python train.py --n_layer=14 --d_model=128 --n_head=3 --n_kv_head=3 --head_dim=64 --d_mlp=512 --vocab_size=5265 --activation="swiglu" --norm="rmsnorm" --norm_place="pre" --norm_eps=1e-06 --positions="rope" --rope_base=8170.0 --rope_fraction=1.0 --qk_norm=false --attn_scale=0.125 --bias="none" --tie_embeddings=false --parallel_block=false --init="uniform" --init_std_qkv=0.0431 --init_std_o=0.0 --init_std_up=0.0431 --init_std_down=0.0 --optimizer="muon_variant" --lr=0.00259 --lr_mult_down=1.5 --beta1=0.9 --lr_head=0.00409 --grad_clip=2.0 --warmup_steps=200 --schedule="wsd" --decay_fraction=0.672 --decay_shape="sqrt" --final_lr_fraction=0.0 --batch_tokens=8192 --seq_len=512 --doc_mask=true --train_tokens=92480000 --steps=11290 --dataset="wikipedia_en"
Each number is 128 + 32 x the weight over its row's rms, rounded and kept within 0 to 255. Layers, rows and columns count from 0. Numbers have three digits each. The size before them is the row's rms in percent of the matrix's.

# layer 11 attention output (transposed), 192x128, rms 0.0904, rows 51-63, columns 64-127
110:191125130137169139134170118219140112122122170117138121115130146103120157159136102092118086121115152144170164105126100109136073141151042119163157179147167183132132169166103192149114117068178153
121:148134146144117100103100067111141114116156132149125076146077053108120149126059134163134194125146142130191138154114108082157102119114096132096090099116108121107152200157156155129132210145100140
101:165176116116125138135096166117166106060175175098127137175110163083138082119105153143103146124129086157132053191150174137111109124086197195115122144147154081098142096100069116173090130113149205
114:110144151094127120126150123091128130157078138159046156151065081139195118149118189203130101143114102119094106130099178051113059142166163108175101134162156103140139172152111182136164119082172156
117:151072138146106153117160137155156135164125121159150105147091081122137150115178103153101121167144124107142106089081172186067100210083171063155143134109132159133105106133134078131129079165172148
116:127141120199095135113121138141171152114130098146178170043118075138095128152152126068161132168151082146103065125142142117076133150100153116079098141092180178060065142140117132125163124159159106
111:096111165136129108119113121156179103065110122139130135164143023077111122164107122117164083135094117102152139108121144103109066162089137115125122157116106125135125169123131072126100142150146056
110:118162070128177082133132114146062172148167145187099113109103124170172112160127170097177075150150153126161149114166154080107127134086144125111087100150125060130205121135131058113143128148116116
116:096136195139175134090090042156142144140147165112139157083107049136104102181117113113092126067106152055123108050152117147048124152130140102134106202114092110144101133096118105176140145085112107
118:151169121067112087092165120125142134119139140165180118098134217147175115166131113135144115116109086134091109121207185172111138147135086166136134151110094141156101157183145184165037109102084164
112:100132125105154138149106130148201097098126103115162128072165057126191102094081118125169079143116123117106178132103108146171123103158157112077123117161166144167131126113185146122148105134125110
118:126092129190098172146183105145083123180147092139114126172115137131103117060133142153145094104210077116095135150112111172123106126147095131102114132145179084110132163112122142156112148126172048
099:146100085133087111133164077085123146113123176120138146109121151096191152113116121177144149032079150132097150134089116111211138118139167164074164100080054117121132084094095092149146109131096134
# layer 11 attention value, 192x128, rms 0.108, rows 52-63, columns 64-127
123:060160117121085143114194109113129103149081104126135153062165163120134154110159168093206056116185110103064117108102150144065140132109137133133192144141168117143156101108128143120103096141093112
112:154149102153120143068081118163134139133088051144112147067178105146113197130115179132103141112094105098149170159150132129116139038150095112118073150198110134165109174120199136145152129119095108
121:114089110156109098115161127094116103092098138191162087149181129095085118114119082147176161105107122137147161062170117185200099105119105113092135148111140111105123091105122133132127173210119126
123:081126091149118156116107153132119084055110102110149147168129142113184088129115106136147074142116096173156118129127183094152147090200102147124086117148151049135090134123113084101147140109139120
118:124092117133131179112124104129134119143121128094118102163171169142192080154121177206127080128103142073127151112151126130201135145200147143119109136136101107169140144110119115128114113108134183
118:135140075116136152115132094066114150097079076101119157096140154136141186125107146177150111136114141138142138126126086137151156144165208156183133104123078124088164136146135167140177170087152158
115:132148146123121133092147153117192093112149158078110142128144095091141132151103123116138169127075128101113144179180140216115082131108144141122172134112224095128119173166134130179093135108104102
118:138088104137149095160143186056118115111147102130080120128103162179143149092096134189154151130138053130121169224153141143139108093081167159164093142093192168085112151097078107026098100144129144
120:161147133155132193139086192120128162149119185139137114205182092163115079148116118096114105131147152079103177155112099154151139134072192099143075168158132104134197124108136113092181202136151123
115:117095094139117150093133103089098105116158126138149148145106154150107098167120146175133157105091183156076092123162076102096099141168129181143157133085114072121142121180117171137158153095139153
124:133117133104141133091099111130180149104144170135145160149126098136184125106142160098172138174040124179134102121099123157129110159110105128126143111132112122163155095121104134048033125093113173
108:104152123120150063111142132165136115153039146122063098166174022139093087081163126143126155151171131150164128161189110094138073032111103137146136138169119107165050122134132153121163161122120175
# layer 11 attention query, 192x128, rms 0.0725, rows 64-101, columns 64-127
069:150140148140132031129110164167148143142158136151092153132178141108089087133155134133193140132044118077148123141113098123098160059143146129153107135103088100141157069138103145101100153098141110
066:150115125073160081131150103122146075141100159103102128143081158149074148121185156099109130068120118135192062142108145099146156169098135080112129116144086137193145153109104116109151090113134122
071:189156091067122137132081119113097096080202155195099127103139164128121123120168160087127142128115133069109123091158066140167162136162170197109106104144103112143173144081114099092109152143150100
075:133037163173177159130180119137082107149135123156166116100181130112119157135091115141182117144123092152130184135112159136059092067126171199132161180114139077096072116141136144146138159110118104
084:183118078047072185148106136113141061103166152099102090134079150197103151108150129144121124135113118106145129130120081120152080134106116155143121076096078179133153118109113130117117104142165167
074:046216124125121085154158095102142103124130195117138148132089078206161074120137126085139092141076174130094118120162161105147151146090108123165113134155116119122164174099117165163156094095146152
087:126167089102087141126122128088132114131109133176164185145146098114038079119178149136110180166116166103152104146114111184133174160113109153117099101145065147161115070114140133154154066121155114
072:143157142144122156105108078149192200138125060174159098071115152117108116046128180065119108097160117173169128119139089120078174065168135074123165138134114096144095111117138132157181111163127114
086:144177129114142130112147106128104106132084117105132120105140064067129124129127121133085195167155093200106104113100073081096100187120102146138181091147168138171121096127130158079138138069160141
078:133098102101101104186158159080074036107150130197102139131124123129124116215184136136119117125133092160104177082093156107128086127140104109080124153097133156106099106090140101122139110152131061
081:197117152174139105144168150127131055148096125064095133099123101058128130096132080104128138110097023086162109126102047069157133085101164121138162143151128124088148085151144169128094174100127145
085:168146152140114102137167158141180144186160179082087118136078176098098135150179109154138170183123134138145106130067165104122106154121078124100154053142090177143119122079175130125074107115099115
088:131126152124097068107173165131148142117129148071128162141060123037155123137180133198149149117146081170058081099081105152142123195153133132132104148154069130135141170139192109128156138131135146
073:110127134081071096124133092086134146136167087174135124132105113128108124170156150191130098114154138129154101140141176132123068144078090123066065168164101132210156112123131091187106160100094103
084:127170159124138111159168150184110097133155104047127137123069113023197096155113119125131156131137096076093106140115123116118144158094157030089120173179098101102121102154060152123101141116155167
089:089125177159121104072105121157183118087150061072125100139053169111096117080143088138084116169151094133094168089146164086154138123160130117104168142121195126141114090132071058167080171115114152
080:118048046183112138167077084134100130150113141124180152142106135142117154110126151105119115138126187203101117185177163160143165111062153114155126137124165129104099056110082150119159121176082102
093:114146124154185184126142094135148212146150176102085078189152124045146082147136109117088209110084096116132089108139125124148183125141166093112102105104145108148180106113079104085162077133143106
071:101099182143111171187071096104133180142138161095142098169165160102111151108101108140115109192150147134099082176122170055138089111068107120133120121135140158116066121095096113184179050129144097
088:147107108090115194102105065087103105128086153142103129149235130175169089167141128109155082180109181114157131167179135178133115142140108172151087106116127172153110144066120092106156082135088091
090:115133172167138113128139123169122188078060106092142141151112194118132146087112096115115126125130128160084047090079173173149163089161147118129168133152147119075100087188188136122189185149123145
089:136115132147161167099225101115116174171100141122088128146118101056133080156176084131091124137129090174083121060117125114184109186110156130130080143156049121120158113069036137093121090127085149
092:130144080131158141055180130142051182156157140142137122101107142069131127117168160155082173123116115131158102059167112193178159079135117157131130157104127131132170095219070111107103149153093152
104:119171154116140041100168196143200181125134137133151136165115136087107133083121116123126181125139090165115089091110138071102147121111086115122186089128120053138174154137182161174143142098113150
085:116164049062118155080162211161123143138085173137123143104086091174083120139115163056113145107106124149118115082114170137167108052141129102153100121073130108141125183181194122130100153167111174
086:122157113176194113117140154180176118160127141115134120087057108127125152059114134172130176083131038140102135143113085108098094114157189127120201190119126119128158146112161132141116153098210188
078:183087162142113149125171137089106107075156106057128113092137164115177148181126148117103131075141101111094139151078049106118136152130136166114091091198143139150138162148154156115115175108211155
097:070126155118094135112190083118120117137125137165118105121144121212099121161098148105136090172097133122143134129136182140208084166099141129176147132103126171131056120108115111142133103125116079
093:118147142073127122147117122114096065152162133080172119166105087096078097152136082151148105118161133120102139143084112078090113100087124132110163101172126172155144120148080132122090094199166155
086:135154021144127125113203127141078090146111170107186114157174143121123093131126139144166175150073147132140140154075148159139113116116085110158167107085093154104139094123105155110105122144141153
097:162152084165146147103150124136194083123113142078128084122122093141097092122134172071143159096132165128198141091135085113129112142173105137116122102119179164138216130132128086065119101063118155
098:153146125103115101151097116084063126154131110171163101135128201171122072204093103041148146117058132150141104146122132146156079096107119156176128090192136129084144087108147164109115108142153142
093:155132152179125134104179190128111182114133182117101086068098153105186124095087153110109149151092000118106075146105059103102165100148154159110121141121100103126200131143175129088100156111201153
094:078096186120080118153127095123123160165129101089115112144170174119130109131122138146112112168132068076130174207132103168146059145148176159162101121143147139151144138108059164125142121161092062
085:165172139181115168090109163131049128159103098108118154065112121109175116107058119165089179134165126148119182107135076125120093140195105131200143131089134116113164133192107139099087208111138156
083:101100109156135105107133099126099091135086132141120118067105078133085158102120080122118135125096123184118176133104177211162068103119082165147125078174120096169171101143115161133129159209132111
093:115080064106138094174206107175126100141175146148092133107113155057117161090183100108123162094090067131151101111229114163093163134125108095135118168132096145147214058149099122111156087170079134
103:134091188070062120182102053093087112136062115132151137137132168090119169133114119115121141163137170185056093154117140043138155185102119152112124119150173115130101109116077136173152135174147110
# layer 11 attention key, 192x128, rms 0.0734, rows 64-100, columns 64-127
063:097099098119110179089107067081107096104135109091149107093069188135090150026144098189147167158138151124120161133082182167178108106118115178099074197034129170098123209125132112105121153194093104
075:094121125253129111143041097102124107153111134133105154132149066114156108128162108115144140162097130103135181161115099142137114111160148144150122116082146140167138062105100133128133157159050188
077:140100087157147148131069220101154150122155144126123126141171123155124121112136135093203149102154149139107098166099069060160077116165118151142114118071097144025171143130087148180139098139102164
070:116148109092111118141115118153120093127099146092125135110146140083159189125103101149121203152075158135129114078130165079139150172085194167088068103062118093183135158173159082192110170133133136
072:104118137099076138097124152162173148112127136120090122102132085153138069170155118110127136121162067117159102160064140104128102111170151108133154153148196116061196112121095142109124137064090122
079:133161126098114136168115171170159146079181124141138176076094092148087084127129098163212190073131138097089144127087078108124061134205038103142120175098131202145145134160143143156034140123195096
085:173123125065153168134149184189083155173098160122103124212150109084138159101151208173145100161114079104143164115133124110070082094093095156086157220134146148150069182176118102123114137117151119
076:112129150107147080142070111109163088153152117113117111109102070153140144125110119194055120207148156161107067112156103107102183137119159118113121115186158108119120147126149123130082111143166173
088:153133110129075135124153151101090173148099096145103116147171175158120146075137173116090191104152131129124096150140137102129153186095191105132132121096074097103173092095178138159161101140117160
088:110109101100093168126177118134140148093083108092121070141123107134142174136116134151101125186152130069149101174148111154145141125064110038165088172075116134115152084145083145080087126076123058
084:157166191164113126138132096151174121090121124142105148113146079139090149139147152088190137163140112130073152178094179147127110073126102160128130099154126136135135145139142118149196136119136168
083:061109142174180167171154116138135151106102127158113155172212156089069144122212176136173111099062156169129114169114113111115127115135110122052154147157153107040159144137164157154127181155137115
086:164157163192153103117131118132131086134120132146127123140176118077079152167171161104128084163115142106142128145087105172121119077127150108139186120134104088108125121134069180083121096094163183
068:130109156060141100123116065148142152132128122123139135160126089171109166080131090151105114110136103158144102106149069131090121082193045152135119131146148144068127157160062107082105165107079087
090:171120120102158114101181126137122122126105080156160154080128125157060125144117163101124067136147198110111097141088084128149074086070135125074146159168121125130140090120152109138103125130119165
086:102106122074157162210134052145135113087095104162148118137126162195159131150149107142103134134128186186110125167101137094140114073103133089126101114034151115110175090173084134171154086125101114
082:130133116080122103170130175146152056106143173174188091099091116194102081126102107158071165144151159170131139158199154089164135125195114107159061080136121136126078110142121106108114164173102130
094:131116133119151152163164154131164126141157093162075111121159053115115158168171123109103093147100097173123063110118140088150106088129174093120194148129090127142136148102147133131200173125135185
086:061073065071138157117116126132100138127102151128127126098134141111165152105120192149143152128109162153157137102142155119178117109159080149119070141115182139125091115138129142139119175150047122
092:123106067094107176097093153148091159125103199124138117116107125124152150139106106126098159143169115165147109120119185110157129137150132154128157124091116153143087181124207124128132157181137119
100:129128151255131092135156062099119170131106104163139079190214242126143124173132118143113124127114172158080135100134142154101147109079190099101114101108132124142165141113101103139139088094128111
083:176072115091101127080118134175122164149133135142167156102130159132156155123178087133097071168184177115116061057114154100157100049142084177122172077103104104151105192118116143086127165189141144
088:113195075146158169147230165142155146125159109129125084154123089155097180132156128110091123131090073169078124113101088108129145068100120119142121085139076128067157180104182122128126145181207151
100:123117171227174130149119055101152150145097116134146094163152116101130153100089131146206100078064156105131101129167131167123164136096159111158115155189145129098099084143080117176165096177123145
099:147116154255114116125128176115135108113130117172131095126190158129140071148138130135094138124099111111108184127106107167082158139172171134046145120114069140135107165113112137117166130105123131
087:115183215228134120151101157156117153114137092131164147150110156097095137120126118099115106118158136108062177127100062116095150086141143083175113119142092126151159151131062143095097065151147131
093:154047108106132065140132117166099112088152115150088107111125130098093169153092097138198135141059106112123181145148155132126154078103133106147110112088172109089110096169174101129183144161050116
100:113087132074145146162066085151083126113121188094152091164156167137141078136070060160100107148135192092112083145117193110126126144109121110149120112141061150141031147135146102167127175141116070
092:135096170086109120142159135163128152133110106114159146122189090148127099121152147142157129158136072141165132144117164117153098112117090137108102104123138147195173134160115098169122118048067104
092:110162153115115132228142078155151148128158143117060175145114092163099117139167111152128074129129082190127154134126139143161157158126105117143189177122137046143120143108161157165111144156164104
106:129135138119121126119101175111122132095146150059120129116165129135161072114150174137142121097096136138153115191086149131172101130176123167114142079062098156154128153105152149134074153135172177
097:111133094023109147140118159125178139145134169129132132115120120130161142165078105161109148122147180089161132155131149043149082140145129082103132086150138140129084155110122156149083169142175040
101:128127168244083147118146114102092167131176145130103129088188108160126095118099140117115105127152095158107126117078087181063153161159111188133174155171084140136109115106104113148146122133131124
102:059098163004092176150103106147093128138127193132111143138092180186117113116075115144098157122069140102112137120128098100151145170164086104129137116141150151142079150122126210147140186122132102
100:144179044177126132107140189115132130162141135124141200168119117177150155115141134121086157146105072133161127075145058084091097105132152107131107140080146107147228203129101089067114079085123123
092:097130135122123053107069124119105133137075130131090148131094154120157140151128147164143122111132075131124123117156103195156173142127132143123067179142172131135119180136111150132105166132036101
093:127138208146147190161118072096126091147113125121133070122153133154156155129160168150116110095202120132094124168106158131157171093089117150179113079175066146167098149098119136148118100159138129